From a checkpoint of a small transformer trained on Wikipedia.
Architecture: LayerNorm before each block, learned positions, biases, tied embeddings.
Training: a variant of SOAP for these matrices, 421M tokens.
Each number is 128 + 24 x the weight over its row's rms, rounded and kept within 0 to 255. Layers, rows and columns count from 0. Numbers have three digits each. The size before them is the row's rms in percent of the matrix's.

# layer 5 MLP down (transposed), 768x192, rms 0.161, rows 553-589, columns 0-191
101:074119149104137130109090109107159126129107130130139126127110138089099136163111128116160085165122116114104143133121130086085109101143125170174162197126143158117133129089127128120125153167143121103085115106108141125141112183161164148090171126108112130146153115152129163108132151132189141145150130133162128174119120142132104080177133121140146138129102127103096110158144135081122109119146132139100114134149122123148086129131093109071123178137136155143130117137109096158124126111139116157159107116151157136198120123145167154123120147116151135110129153104136132156166161138153121108
103:106137156117130118184118154144137141135181118153128126096147117125141107082065155142162129094194134149084118122094100123176149130129128143096139161129151120118141114120146137125169159124165161170132136137109112131137130132108143097131147104119098133165177144150133121095117119107119153131137156097142125116093138119092122142116069128127144105154121104144131140145151175144140082113157158113144134155128144138148190126092168090155135105117138068142099149104156143123131145092152118205152105108149119141130125111103120147103128133133141151116126096118118121112134130144073121145
100:088126099097160141126138161118129124104116142105153132147111160082115139150122112177116075133142143145190153144160159149126102129121128140103106107136120130111088146115155101194091147128104148113132134131113140137138129117110125142137103114123094122178114145154106127139115158150141103145095121138103100086135152206194154118160112121117132099114068155173123159140145109145130145151090137113124075079150111119094141122116106133124128167138162144104083110118140159112151114136102133153136105152112103100147120141118151143124161110110095129110081154115143120129110110152111101121
114:140073135119148121144147088127129091087189110089172170157118130135167129129138179112153084104121119134113169130131146153135082117147146145128131113134155120114112129168146154097110149133121121135128116112120125122095109139177104158082108107176089116121122104145159112128125138112140126132124175139108120117107138131105174168116100134114137089097142116147139107148129133105122123137124150085134158126125103163079088105129074102154184128101092137126115120112131068147092101139111135128153132144137145156153116111160124129135095147091120134133126107117174121145122141159097069133
109:107116135122129115107107104134124122166103122180142117124117132145115083099121142088150088107110115105102131091112102175160097163095136147125102152145126101161120165105162124092149151124108122094110066073098103149129147156104152112082094137110138167139163134116155133110143136121127136149079122136127154120130116142138167060136110149165108150127110127079146128124140135121118116111134167165118133138199184091109147108157133153076113071100124131103168105130149121110103111170109131152149128124142148149112095119106123131122114147135156122123124123124148120108118114122149128100
105:156115137148117127087095115166114092101139090127107121118149114129114082134133129104072133111124125150092102146147167163113138139123153131095166099123164137126096112152127109119179141172094161158100138123118126137184137106127104128115183112116130102123107106136125111104100098114132126118111118133096137164146119137108103147148094141096138113099101109150128148127133139063084132165159138103122107165084110085153082202175130162090105129133132095156114133143101113115138103113114126171141130088147099081123100152149115138114116130137139114121132138151149104133125132089137149109
110:159104151095135117131158128116101107134064137116134114142161122130160103086182141145108091118126128150140146093168094133118137133128100119142105121115118121090126116098091099106145130094100169132152090137159132102137173103140138131125126182157122103183044114177146142115179099145124157153126149092138148129137129133102143154145126124100086110089148159116113161129123119109123106112133139126144135154124092116135115178180119129110078187103155096098121129120134134124107132127138147156116120150129118107112128108122146157112131120124118130126104147124152138154128123194161156130
108:156162135160135127134149140116130100121110175135158121092138121137169107152112132060148174124189095129162109098110149139126099124137142104149132113112120153122085154174134124127114095122162126089134143058077107124143147148113108152112126121135125109123131133162114115109103097151115124109151097156134079106147137115113141131124152127125175095141132149119137111130108137096107114171149134148111125116143127074118134093113101103081093132105087151118128160099126122108168114184109132163121146147129131136127149055154105139154130135153109133136147115114113110118134161166079154136
103:132153164135173146131191142128117164151111133176120139130147088160138094139119135150103115139139166141124133139126124134106121137105128136122089135101126091075119117131101107119126152113107079125116098155129128115128144104120128107111098132125137114139115065166114163186135116071124146141169139143102110137148138131144080111131120150178114154115124129150151103133137194111143088122110141163077095127091106128115121148139160141091137140101115113119059141153143157107129096134156126169125157150113131145123086129145146103095129125111118116156123093099134119075137112155090129160
092:192126164111162140127105137140096101151124147153137111151146105110143111140164134120148140151151129146086123115167105153133121129120107109120127130102110140100110133136109107130080105135119141178115162146168115127093115141111179129135140130087145131149127103114155125111101145122133108134105111110148131152108133175158108074150138159122099108125092159113133129129151102118145156174117148105091127119065136106070131079127135114111095102120119102086118122127134126099103136150136137128128118141163146182100131152085077124163114127123144081097139128152120125132038148128133148168
106:117163161125103110140165105117156158087147140100127130118108139128143124100129129110164135137104105147085100117105082129097061148155121171156121158127106106127126136155146121102104112156118136148132125117120107143140138097149173098148120153098114110154129135163147203138143153145107155138119133148144111103110116177133129145104135132111096118084104094146131134133134138110107108163122108138127184121115122136140075151174111121106106166136101104128115126128153118146146100135054134163091148120120134111108162152135100099163133107130161117136096126092151158141095115108199153143
112:141121152130122147149122142158093111158126137097097105155126152114104086149154144116176115109148147143115170131140167091102176138154147095116124152112134148120152103065084139101103110107114191162104137162154123116149123112095114110130091109119130131130110145137154130184101132114143102109142123173125137113103125077097143129166131107148140141109098110125089168097129116139110109060110164138123145143110148149140119150149120129147141127118117130160173117137131171112099145117149115100094104171144139120130158120124142118155100157137124151108150140060101125134130088164120141168
102:116132128135126124162140142155148164130101143128119128080084127146147140106055083117104167106127096137146101135106105141114097115107098097159129135114170096113097135164121087094084147119157120115125140148113102101095125118121174113122105112110135095151111112172170128157186113124165123153126130134099118098127154115078096067105150157143100136115120125092134121131138094119122093078065121081096103098147124098103125109128144092142105125096132095133117135152071139152094145139139129122140142123130135165139112117110108099123116126136108121118125138138135126168151092126125100130
099:130108143162138142116174120136094110060107140147137137186114092132116132069127124130120159120155084141148137075155096132146112138118115119130130105110146135106088121159113104117072108139136122121139122122125131127130071100130130128150125142133134087146159120072108119117138143134088152112078142133153092131140107105134140118117064113128144128141161146099167115112159114106125137078172153111097160126122142101160154125129109178119113128097118150132113118132105136152068142111138120116115145144114140178146111068154136134145126139102161172121110131082159150128170133140129116153
102:118124161129120095159122110123157131096158156094094091118164104106147119118187145128097105102115154114132107150165111173187110115147145121097110106111170128114103138160110161143132167072129120101134137131134102150139160094100127138110150101053139131126146112101134115110118148147111153121137107168161110143126093142150072112102163117127114149126110087132111167155118147164141131166116122130168123124108106138113112142140102148113126165106135094127147102099107093191161129113161116140115096135126138102090099120143124123163116137140118131130105110088164113106099137123144100088
108:140114083108114124156163087126113132111086114132116159136131129156109151105138127094100106119096144092151144122101140122189098091109174136152116128147121138152135136144126111126122134114170122191154126110095168156136154147111128120127147144107115106109109134122109136212098125114121106130089128111110163087093062081163120158084111192118133109141126140052125136124101109166138143121180115134134116099121129158093157126163136152132120112107148154118126106107126141147113140148154094151152129118139115129118141096131147124179151111162105126134117119134154138134139124143142132100
092:160154164142130135107138098139123141148118110137111135153142138115098151127131107138107109128144130164145119134124149108083134176180150131072080110132134112106109128136125149109096115151121120109147098136177135125152105101205121112150106154162132096124132111126142154099148101176147105111176132102143121091157115116121134113122102087108145150134116181099130145136173168137161114139126144101123158145072138130144121133135128090124153122119131079132106094142125152111089109142114106126126145139113126110092106167087106149157087131097099142114105175085146172121086111154095129146
090:090122145190138098137140146101113139187104145133121154094097101145158106135158135122104121100099134117109115139159138121085123098146132124137119151123152138152124121108127117158145109180140112096140116110099145111133127133138115152159154125122142160083105173122150102122141118098185091088175166125109163128113129132133148137162107077188119153117160084141111141126158138096153129112164102157097097074142162105090119146136143139164136155128106124129136141143113089144153172144128110170142147114110097109141137179130112123150122115166110101099138167127141123089142124130146124099
096:131158133160153179129126160163146185087128150110129104164165119134116108122098141166145163169130158142124146188113152153126160095158160152171166121125119188112134131102083130119108110130114182135139098163105116121167126081144090109109151110077127090146127122121143145127142117134148125117143096134082130116125131143158153092102123120139107090091115099149136129149167116124124144134130081115117141123141101132131096094103112165106123180139130113131129168111158126125155113131107091105125139140119156137121082087118167100130152119132103109097117130123113090115136118142107104103
087:139134111112125122121134131116176130145119117109096173146142158118122110155159073106110110125129126117096105150123090121114149146076132133148130112100165097155099149168158123069135153117130108117121160109134128131118123154113150147134170160145143126150082131135138125121068108128110151124118136132106121124110171169116156111138187163126152116115146110096161088138118134133104118143104113118132108090078157114157160166138097117146144129091120114172140102092157117114146179143116158101115169118130165099084171105148117184137124138104121143119139115100161093093143138166130109108
110:147161118103105164111140119107160145132134138177132113156130120162109097114117138092166183132107128176144126083138146102159117092106142096133154103159164125164110123137111123119150165095138086108128124167133120138143133163123178115133112119143143147153136184123109097118112133160066136079131157131118133109127106151166149145108104106113147126150102123137107101153112125147181137137114143108150120168112159128143129164148098124120148135180135153155120105137093119115120114144087146117082110152132175117117114069129129123126098122122145171163120136097139124100087129157182121109
089:101140091126125100096106124106119105101134124169082165147078137121154157107120082138172108162142148172103130150137166119132173146150150130163135117135101086156125096149173167154165124131144128124144132154132115107115129171136167112129175141144171156103119139115116119174104173096085137113120103109121179136134122154162101195143113113132161104111090126144113154087139136132136103127128153132143124158155121106131107146151137142090099148125192115132125157084118145113128123140125111110108134123123138135147142149109110104162170117164124142123115116124124099172088128112124133159
100:130101094139181144094137144127169183111093096136139117120104130104101138149125136093116116117099177127122123160095143127156138077102090128131177096155156116113115129123130110114151154123139099144175157101101084134087167106065133115152145105123155096177136127123112105135124097126059132146149150119118140136113160137108115123110145165117097135127153165108118131153105108112112111136119149073161149129134135082125140108121087156152146084105116124111136117124131140096137130114127111119136093142104124132145142108140143124140116154109093138086113071115122176082161118115138145152
096:171130141115130127125126149165107113127136075166109168115158136133169157161156119145100136196142139130096127157146143141122119107124124107073101142148118118155141136147117149131175148182157148113133122167079093103137130113115124157160119163116148126109125073105115154122089136146119147144126094121175166123093118111132129115167121142161137089122092142119139168143106122137118138104139157150160126106141152121116128124153137143127120180153116128152138109110126146107142136180089134116124132079088094144090123134128144149175103162111171079115145127134121142099127165151128085149
107:130134113135141130114139114149100160161134138136113122148105133104103141138094132152110157151111108123109067088104131136073133110139099116123127110097127072134050134141142139132168095132086128125128121133168112098143114133102131173101105141087130148111154132137112122080116106108148138091123133121141165147157126107140109176114141116131155098155122169113127129107150095126144141109123119164128121079151134133129123112144113140100130114104149087157152147137143142071124152158104129108131139081226136141105083168144151144159109131155124113135138156148163109167147114105145146145
101:110130129115146144179146116118128122101126155106168158132104133146101161125130081153136168130152127091162113128087124112132102106138109117175159114179111122073136146140123085124146134131144147094158123095184072092108141109134125149170134133158143164110068147142124123108140120094122106135132141130114145100130122126091120143171116103125141119095156150133155094108146125140119128144134140118164069121136104160102138096129116121066129119097151143101091141139138132132113103131136137154152139174137163131151187128068118176121134102106124110114099086099119121102132133136156110131
102:107093102100087113137117096161085135104064122133158096154139105136126113085137115074118127105068137079106117112132104119154118147142158144141140099178118115149068119144144109148098129125113155134122098141142109125134129092123125120083124142103133118135166109096134122141153164093168145105115091114122149097165137085150147138144133137083112123104102153128129118098123129134128155120156098139121132157123084140165132114149139126119130089164184134092118136179126123093169122101153103113144096108104135115108082148091158144136120112170121119156117121117148127120109149159131088125
103:060154154131160143126162121143162121103125129140148146147141072145101070141127143144141112154142129116077129163148133134132104128122151162169146142164133170111119119094125123097116115077140159162148135142119136084117097160104099143108156091100117147138126152116125097092117101155116137143107120143118145098096113139160112066113111130153117124135126103136133154131151176108117090134149118133166157106143113099141136157151140119111104175100151136121166144126123078088119182114141122130119147094136165106158139088124091109135140125123128168141083146111144144136171132091118144099
107:081108119094130146159123092147118112130154148136141137130157134135115133155075169168120124093113142121153139139130114143161132137164177117182143122091086136178124115083135107111128119112072148114134073118087137108145128111132106107122144132094080123147142132183118116112116158100140150115184126165130164113126132107148137124124081086153109148126165173094124141084125111142120146152123091145150102196117125150107088110147131126125123170131162117156175137104112119121119145135098126163140138101133116159104107118120110142120144118105131094133107138120126133134075169136107132117
104:160079108133104115140075117121119124131098130078152079099124129110141086161177130098131119134066145134127173111143137115131134108104124109158099184133152146135141108125130186146130109106121161167114106163116148128091120078119186108139106084146127123100141117095135134103139123136161100111133152144110162141182116126146160123135121145139132159161091140087100133143109085162106112106150117109083090135116103140126128135142127127128128134132123084109104111142145120160140119086065111152101135149140115114152153107152172112105107125092090115145096134128132132143158128116124122108
105:142075127110151124148135171130141141155111089128060094148125126127124138168144146107121108124110119185097160122110151119109126157151129152186122162093109109129133118080132134077173150110108162152110149122143135133152105094138165158137131134137152133091132150113131115123155145116154151107112149109174121155119095148159116101144136157147100105143098127100143165119162168107129129162115112146151101130085171099146156120155117103144062164142178119112085139126130125122109107111108121120140107159138138117116148123101153150148106095145136124123142131149137138192139177138124149105
103:086145115112145146160129173122132116126158128108116141105104161130147133091115114143106181112151110164155157123158120132142081153120078170156107145088153118157086114135106093125109131109096142140122159121131158140138087096169098139102104159147135149126122134118116125122112098116123168131092109138136113141136158101124139168123080119112151151169134111112120153112118097102105104126128135165130083123120109120147172161118126126111104148139101151131149103170138094145146138132168134090114161145116184110099123119167148097174153113129162154110090163138118129196142122085140114116
112:159083137155135124087146143135127135106136117090132139131146122144107129151152130113117084140116131149071114156105119118153090114131138147127124101146107199128110082100141168130161135106157116093127137144109088189169115139140117166135150134158130133109145132144120148138147103132158132136153160180145160129153066109117116119112120116144101129177123126133116133109164142136149090089125104111102106091133103163202097150134142113114106133133140082159149128156128134141085070104124113165111151140127106142176152133108144149150120134143160135094141152110090140140131153152111143143
087:145071132110116130161094154100119072136132129132107185144118131161130153137145113111088116104147164157139125125130111100132154110107127145127135116099105147144074094124138141126101118121116130151108114142135174137114154196139110122152133080107103157120088111109131106118113109167146096157122113107122181147129120149110142140131087098118166130153121135117115136164100129146098158151161116186152122104119119104113167180090117121126164144151116123132146174141099104109162133116099117153103114146148117125088152126108127046156126181142121138137143146107122091119112111134135156139
112:102140138117130127124132093157118114151107131114107151129133117105065142120146085144146160131129145136113122138157129143135141118105140096130139158110173135169093178161111158136132162072166111053085118096120154168149162124119114105119128109144110118106172126112079124110095166105086129106131145109134128113087090104136136104125138147103130111136104175098140150148135137166137128091098132129149156132162146129108132129098113157114121094133116125131108136099083073077126074146161139121144109164124153123150119152112135107135138117157097121083135145125136151172129136142169140156
097:143111133130142122167089123134117130125125118132125140180176153137070119150057142131171123124139117121123094112128136194110168111143157083077129118119126179131112116113138149149151151158169132138156127087124127076112092128107096128143100164077135150156088135114137138139137114132119123092144101117134140111144161148111132114100181111101102109122089141124097137122111091145135128147146104144117111126109082111079144150111136117143125135116089112147156158105125110110091151112107131156127140122106141138128164127107123109068109091149099109153115118141163162116121089137156129090
105:121116106125125172137143087137107100121140121135079129125159140104126124073088164125152132085164125140089129184083131117099141165126151137130141125127115141139118122117152160134146117157110122160145136092147140138106138135083131132115150145095154127126168158168157155148096122158163143089116108145138100142097116136175118141147105158097116124122140149121094097111119157113097106131105130129101142124147172100181114137110142169121117099127111095083127117150098167096112131118095098168134155078182121112159123143093104165129107134125102133114159134071134146134103160145155152110
# layer 5 MLP up, 768x192, rms 0.178, rows 554-589, columns 0-191
099:148153124133113121149137163079148148143103098103150126119150094091113142113143141096098159143101146126138166116161143128108126158105079133084135125127131098113150131129097144139141165176114106115097166162150082144142106136146115107143129075139169087189105162086142115123122113126147136119075158115102120122145120088152137121122114140162153137106169140165141120136140128149139113122156106156112068143152112116119136144129124138150189138120149084130160156100174122128114108114150138091126133159125158145121152103149112139130119130062153122146103086134151092137142150120122139171
106:085122171127133126114131107161141132114159097131148142124094166164139127125104102134111123108127101124166155121132142107123156121126087092099134120103138122119159135140144159158165085119132127149127143146152118108134130103149151137159075182175137106127154146074170122138135140086127118077140140091156093131138066125144122136138158111104102100123158109120099127136102128136136155148178117178121178102155159111110117096070173104132121085117174127138104119140108121163114136155158124152118171149117094161157119129133145142152124123116171115128149103121165120126104151099129130154
102:116125145138113166133156154155141135133149149139133171119126068164128141096121161125154134146119131117120134112149132138146111144138124087117115145116125167107159151151110147115112164137130133150107140142111128087161081150168105116141157117140093125132129127113144122105129131136119142114138139161111138087120108121128108143104148161123122116149191110140152118143082114117150121127123076137124155143156069147088170115105146051141149118091103093135103158152117118177128103152136118117129122151128143109184152125155162184128124110095128119148119148174151083162116102119077065134
104:139127136113109164123158135117142134137141126118133086118119129130116174109112105127127124107146151159076139143171108118109115115148125103163219096126150131140131116136119105131092119104146106150158151131105171119126110124117170163129129133156120122144123131136133114111073105148156155092148123164150081122090162107137122123117113120155130119092140132152128150090111111086085118133107078143171132117126100108125114152102098153154165155161099119157046147134161132129113164085133119139109091115132134113130152180145120147123123119115122116145106127168167121083151139170090118150
100:144162123136172169146108174143096139119114170105124143161159140152101140113161113161170102142149114175112161110137068090139118137088099143121146100158164103112161146119141089178103141109168105148125137158127111098086118105127139135181104144135157106127125122136106126108137097116132135131149128097138146129070154130158117114124122153149115096142150111089113162158127155134124150101094092157170110128136130148091132167093138138162106118133085128132122134120083129103088142119128105191134124128171128147116141108117089146142090124145093152117128150158128124125142137093109130110
108:137135153126085090155170101096098130135111130126090137139168114137155124125163137112093102140158104143107085121157134153162159127107107141117112116079176158089102152108147154133186126133062117170150146121149113107123128112100125148097123107104159087142157141096152103116126119143144113099153153123120122138139115127161094150169066126165118096119140123109099141105128126119141120113142119097138150128124111106144128143161142104114120157097136103094120109123116118155106121191100128136139102133106111147109094147146099075149077147138176158139154134115097133120135107140122181143
097:102139127101113124113115099119147122147138096124124129128129102114116136148135143132123127115061090134120113145157116094137148152144114142106103133142139079186176118104136125147112164133092143166112135217119173155125134098113126125133144159114153115138133102145139113140164154150100126177122166114101180120108158091115144169155100136190116111106108110128113111159160141183126128147138159136104116143144130144171090150136115141155126112168169154111109123122127117173086089114159100127152100108115109112134116154155148120081123112081129139125103131129156125150130132117151130171
102:117167072108110138089144152149135139141120109130079153095133114125163171147072120116145137120132098153138120115164155126106160140134139141163132153084089109108112123097122129095128170101123175156138147142148109095162149087154108126144177160134132142086141143156098127088130120131164095114127136163141092133104108153122147099125107122087165100130122137168126121173149092124106088180129099061134136129093142130120132137103133140093104119153119111185102130136103114166135162130117120141144125113126133124131161162104101135157141136118122143124098131081101141145154156124155121133
096:064132100133194127130123168128127116124148153107124126120162132104104110116126107133171112051136152154128128123138110152137156140139112143144151132120152096190127147130137115157115064100138083095126144122120169116128141130160134136138144100144112157154096116156101124147094115100142136117165142125128118137099117114154120151120104142140120130136099153164115135155146159094119121096153137125112135121125087106082126192148093142104117150147129103116122127147145106127131163149094097148145127115166126159142133121101162132125115067153114152119096168120139093111139166180101077099
098:067101125079126134151152147094139068199115120144120150118122143120098157149152127163107112118138114149128116139157127150151153127114163113112172114103158092116104098094098166136109128123099142126118124109137140108105143126136115095145129091105115128096146147101123120109144159139102110101130153149151143107135174146157153102163122076134126105110098129138109098163105159168163130135118111131086126148168181183103118108113106109109165159140174118122117175126118142140128155103130105130139131099145077137166122154160114102087126126125136075134167119140126136106135145118114103130
106:140134172148137082135146147102123133118128117098134123116171116098134106142116167130147132145161147162092138134142150089116134120090134107154071131187145101151122133143105104110132141133153100159110148125106135056171102076124140151176106111148100112154096095125121098085127126092137119113166136117136119081124122147109100173155120120151123128108120149107072130162171155081143131106127107125084103117105184121105167133159138125121107096120134131138141117120164151139101128144121155105134098128127132156131138109159124129149114170093141123133145125072119070141127109107137130134
104:118127117109134147109133167120150113127123150124176102149145132173081123127113147168145102119137076121085111139137092153138129082144147142142125099109104124126126127078115168130150138122125134157136137110100144142130113100110098162081118130103114124097166163142126128116135131067099150080121167139149124097148137125145145122137122092115103069079126115156106146094111135099114113137134142150163148127092132129154118127129118131110150137153161084109181139087096106096137135131093099171110120130135139146117114127149159135109169111143106108114137162098102161149059175130150145092
099:133168111111157153138134102112119106139145132134153158134128072115083125145127147141142110159175170106103110123117167122118080137167146136122152118130101131170097151107112134162139119105114118137133141062118146097165158144164110108128165140102153160133174211156140137105159097123150090121155117136101131090126115118106140111091136126108106113155109118123124093170150128085135089094074152149097092127120130141156118140158126125154132108139084148146159109120144133135138146116113155126148091115141175136114127093106133114134112136142047128139094114138108120125134145138129124126
104:133175140094147109127128137133143122138046087152144137122114145102136154095117140103136197106102154130081178126138125107116136111147140141094135111146097152153124129099113149116097139131119111152096149157059121122155109136137117141125069138134078151143128128135137169150154113167128134133126136102163055087115100125146160107168115114132103093130146174106150130153112091101104127147172115121134125122090138159124126144134126122108156078113122160130113122124116105105100121147120131140127142116138122171130171128134122137132155086110165107154137131153162103123105163131103108157
101:112119092143128130150128128117142109163146090107159138188149110128099161152132128133130097107164119138145163126125151127149111144122161103176137144099112084136156167121101100103179195156061095133119138097154153146142154143080135129124154118152148101121115120144099109112159120095122150103120133138136134160105096139120109147101155130146141129127121094092133124137116178137125126137090117107110128126096139143148110146141142103115120143047100136157127123100113164142159113133152119097181108106110199129125124155106102119118128151127096126119095111147082129112151128099100152118
100:130125143151119131117126108145159149106139085138168142093120148149127131171115142143139107125122157094177132126122117141160167135049160146142123167123145131126187121088120094122138094135120119134151139135121138136125142109087184106112116143160098097126147107155063117110129096146125155140124118125094150096129094158160111182132148150115126122121121116128102130129130118147125146092102095121109091153146099155092098129231103129149115131117124131143126148103127160105110119120157115120137096113167150122173133124117166132112154115142132149138160099120121120062143143113143124143
094:140159136145126160142119113143105159130102140095117130103133154107084131128078132118213149154101123135138191145146111132179107136099120134137130132166155110016172122162150117124130076116142133108106136116145107094123110119113124088155098144146125129130172122114137135186143156123115119172134130116095078105090150114125133139093151110140120112123118174104165133111155157133122140178124128102117151124120157159123113158149144133136096155124166153130111119105146140146089142143123143144145128167131137160113118123147132107127121154118155126101136165125104130147118136121109117105
097:127084121132146172151114121093117124132145148170107104129143131170141087102128130125150145108151133139124179042126135135068080134111131102095139188131126134118107129108139169146085123120146134131126144109152141118155096125132115114119090125167153114090151155098121132142099098111136120114149112171122137139134142148114172125113153152095171141111122125126122139130176163117118166125173098126111105133148144151131094150155105121138099114098134129143132146131146134101155126113107096094168128096106136121105099090146107105143126154117144148092085134079124114135069123131112145187
092:139131150107090109098134136142135117138079119116143133124157121160119153144129126136120114128157127112119119126115133155154115132142148160195126140146088126093135148168145170183082138138124116130105123111136087128087138081141076144094088123154163110099139107116121145107177142093111104127154094111141084104104111099131060141136114132120105110121180105161125173111154126098145129102074164122106135152113112117111093116112165157122153105148145101116138122134143133099130088110155144136118147087113141097135097141137147124113166127142146138196121125168153127132102084116127137110
101:111182120122101149147137088104125092076138081147129128130099149072107167120115145138120161140147101132176145126150141130111122147076118136154162095123170084123107090126095102109125082102114137086101130135148122143166111131120119111129128124120164085137164145076146144156121114132125145134120084119140106083146117136120110158131175115175145125125150120124131124144171109101150137155140100076143130149098108117104117135139114144103141117121137115145106106144120118169124131133135097152144119142122118164186123133141089132107162149139108103116199115143113116147113188107161132134
102:146144175132104167142130154162167127127141171118114133099157130140124091132133183119107109091145103112124125065127106176116150121161115124133134093083171160119160161124098100156107157145112170181105128109117124159168118074157133138158122154094103117131136136140109113136153131171145119125132153116137064171115139124080135083140160127127064139157161134146177138139136134141141073112139152128119124157114147133128156103109135100155136126130127120123109086144151136120129148098128143137126116161131122108141113129129160124100151155119130142118099165147119159137163117168120109097
103:144090170115156133130156108142115135113107114146115157117126164140121120163121157141152140108119091149153126166157175086110110130103122101088106163131126155136153165088146128099135128123104169117107101163185096136141109095161154093112116123116087146145116084137142116131132180092130110078125126151129118166182077093121155110118080146097119125147116140150136124113124144124137077116140078129100127143127168142168154095147137108118148123122132111131145158113110138113069136126132149170117169128136153115151136125158142157153095110108160131106103127111126133092107098146101162131
106:103148157118117150128135127119153126123145096135115154085160094150113101074101086108170128157116118110139176162182102128132141142135101114092137167117118092136105151151136159141135145130099113110129092084142189117157130130110104162163115097111141108115104144110095139150128150112131146142104144149130115125118111109151128159102126147134175106119117104131138119148129143086111099122097145117162131093136138153068162145121120123107077098110150116126133120142167144127133136122062163066134086137106104109122092113125143117125123144100108170138148092080109130144097146119150163101
113:145115163128132151082139084135122114176119183103098110168143107103174141165144151147147135160152109122100174133164135122142100142139123134166100154082098157115144087106154169107099061109144093143142137115120109156172137114127149157153170118100124124138112130129136147084126169135127109090157145145118129130120135140165112134134116103083116133136099150135119158179149110108113161146073073127139113086138100169113116165120125125164133142110137133120115116126099137137140159096141124079122147125139118140134156129156093110110117154122110161116118112117113071138136122148122105110
100:136104128117121128102170126158167137160105114117114148166113138090105096175118116114131094102126169104140132144127121087155135153128147140133107125111108128126119118162104123102098134112104102160087139125122174100132184171115104141133116146093139127108138109092141135167142107145116164111162108104090146130089092130127130104093132144118108120146174154098126122120109130143114147179129130116102171149136159149117120096107100095097135130148104131148127129084113100093117118121150076125116175137151140122114096128176146158109164159109199081151122157128152174112131142110083138134
100:073112134189107158118159123100170120129126107135133163126114137152161118130133124115163143159130119144168073128191159138123111131099088127119145167127169132146146122120104129082090097127116153143126146184147122132175117138142147130130086091157143134156121091134149132157091138106128158128120130142118108127127129131110160124099160128163132154110121095132146090124110104133160103140114099076092125083119177148144123068159126120150118158117086183101093117147143117127134115090120125129138135112136155146100141142122102086142156104121137107112154116116153134160122103093149130092
104:176199122155084129133135133146129142135108154148109130121127071110151124100147133136147155108119098143135102106134112132138078126134132135105150094122088152126116123141164098120097171102148117099122141150089092165131076113090165162117123181168098123131131127136149153102101140116109134164134074144108128125129133150121103140148150160154144157125130102146129093119114138122109093110135115120144095101126101139135115088150110109101123130135145128078099108132136097117099119087137110129145114087121122149136165101145150119089184164092097170143104141158170140132112143174156121157
104:122102139124110129134133117153121152121141087122122137126152144095130101149130115109150133081135095071103100128111092094133174122133131148090152150125122213126117116132155130162131138149130122149119116106121163132131118140168134120091126153157156092119094155099175096113144104102106121131129136116118170161123107143103139146163150094101134093143151091158138146141116153130141160138135174098092128099097067148119144142109126133122131160126157087170144075161137160145111188108136094112133123148097148172162126140158130114091123123124138128140159105126164176114093111126126143139
104:126180143127126133093124127121167116153157160134135150135096112159150142126130078147101182113159170139171136107109125122129134146166160138105131144125118174135145158143125097106110123165178087083150115117147135164133100150146138138093125120150116056098123101110140103075155094150160111114081137112127126160089135139061100142160086119110121114132140102122152120139132128171104108152122122069135140101122135121117101111087094159123102115129132137125149079122162110112110154123131172138149160125104114134133115107106095132099121139112112140097174133115152124104116124123133109137
098:091155089180154133143084091136143124167116137104132074136132099126094088119102169122126100164165093128117171126146172109158146149106120119173168110111091103120131110101114141112133120143151129147066135135100171150144145106144146120141138118146095126134126161135144140142120104131123139099095079132099139130169097112151171073132131124129117175131097117137114110140167135143079148142104101162119093138130095138126147115080109156131173124161123081131099153101175114115099170110140137108140140108152110128147120113160117157116141157118106133124114148151146122132115147098147115126
107:112155124134129124134159089122116147161151118079126130135164116145075114122113157140117095142125111132133104091150104150110147145189148115102110089138098109174118120075199117077156121137147129105117119075102134117140110113132119121142113114119108128115102161152172146113110127106149084153134138110092160090146138143147149097147146154152110116096101105142166095132136160106076122123125148120148150116081148105123129167114122124145156172155131157126104115103156095110111152114083134152149169119148142170092103121131144174134154140166097148096132148129115125098101121132123111133
109:147136135109093154129123148099150154168120115143123107136132144126168073108092138114158151124118103117150110141158166143105100090080092130106091173092130091147165130117152146111147156168129136118157109128111138089111128167127135157117089105108091096134165112119130083126159124100138121101170106168173142151120138108140122126117132163140125102112130098130117151139099151096094114142125071104142094145162101163152137115133105130132160106119158159110085132118125108074145141092119075130154148143169158152129167124126100145156117127108126093098119130147115159164115135100126103122
098:133122100151107121143120123153135121069109099105148145115118126130157112120124177096147104136123114140115130140100117162124145146120132119137164105149101101164138165116085163134065118110115186165122140129141111111157151091127190085121160154108137143146112109139113132130168090110092133132151131130138092141170112107151136115141161158153117110132174113107110100127131099111150135155153145125123107101154142180154116149122140147131137116113123130139118141125137126129047129076135122145149117136132107202128125089176141148103126140158147117135117161113152088141115127135074097093
104:109161120174132147124196119171138107106126107117148125135141107150124162123148118140178164083147109111118155112160163148153096116111148141085130125102118110137060144148059092126123124099142097168103131112113121165134113110135086125140092151137135104117122089124119119137098146100108164085125130109097114104144123099181151117096176154108105161125110109136147114144103098089164152133145102159117159157141133120132113113183124129110132141113098094155143100155123092106102115083130136118136136108146172101136136111115168147125125139123126117163143144103119108135124161159129113144
095:132146107149106115157136169076115139144124151146136109108115109131166117169167111105128135161108131151148111113135170097164142144087123118145145144163122085087138134158101156154122100130090090120123169119145145161164147096131125134122148139111122172062123113117146093176118111146129096118131094098098098141120143164147102131124121154140125151173126148138157143139123149104130094155150093127082156107179103137104156106152117111137110153121113128126145190124125114117085143091127119133098105148111116127117140099090113106177151112135140148123092127143073116151155097135091148103
099:090145118168137144100110111143101105140141096133123103111180137116122101115087129101130096144133118170079168130179131145148108116085093156100096164131119119132119113117135149103089166138154153131090136163112176144100113087149111109143109145152109132131103134161119103113150095120165168129122029170143141084129115131128119142122112144142145131129176114137097099126166118142121157113125113146152118161136113110117055155107106107129145123135108094132088130108160138091130140123140117109154122110132099108116155133147092139147118145160135137107145155120128105137127176117105107139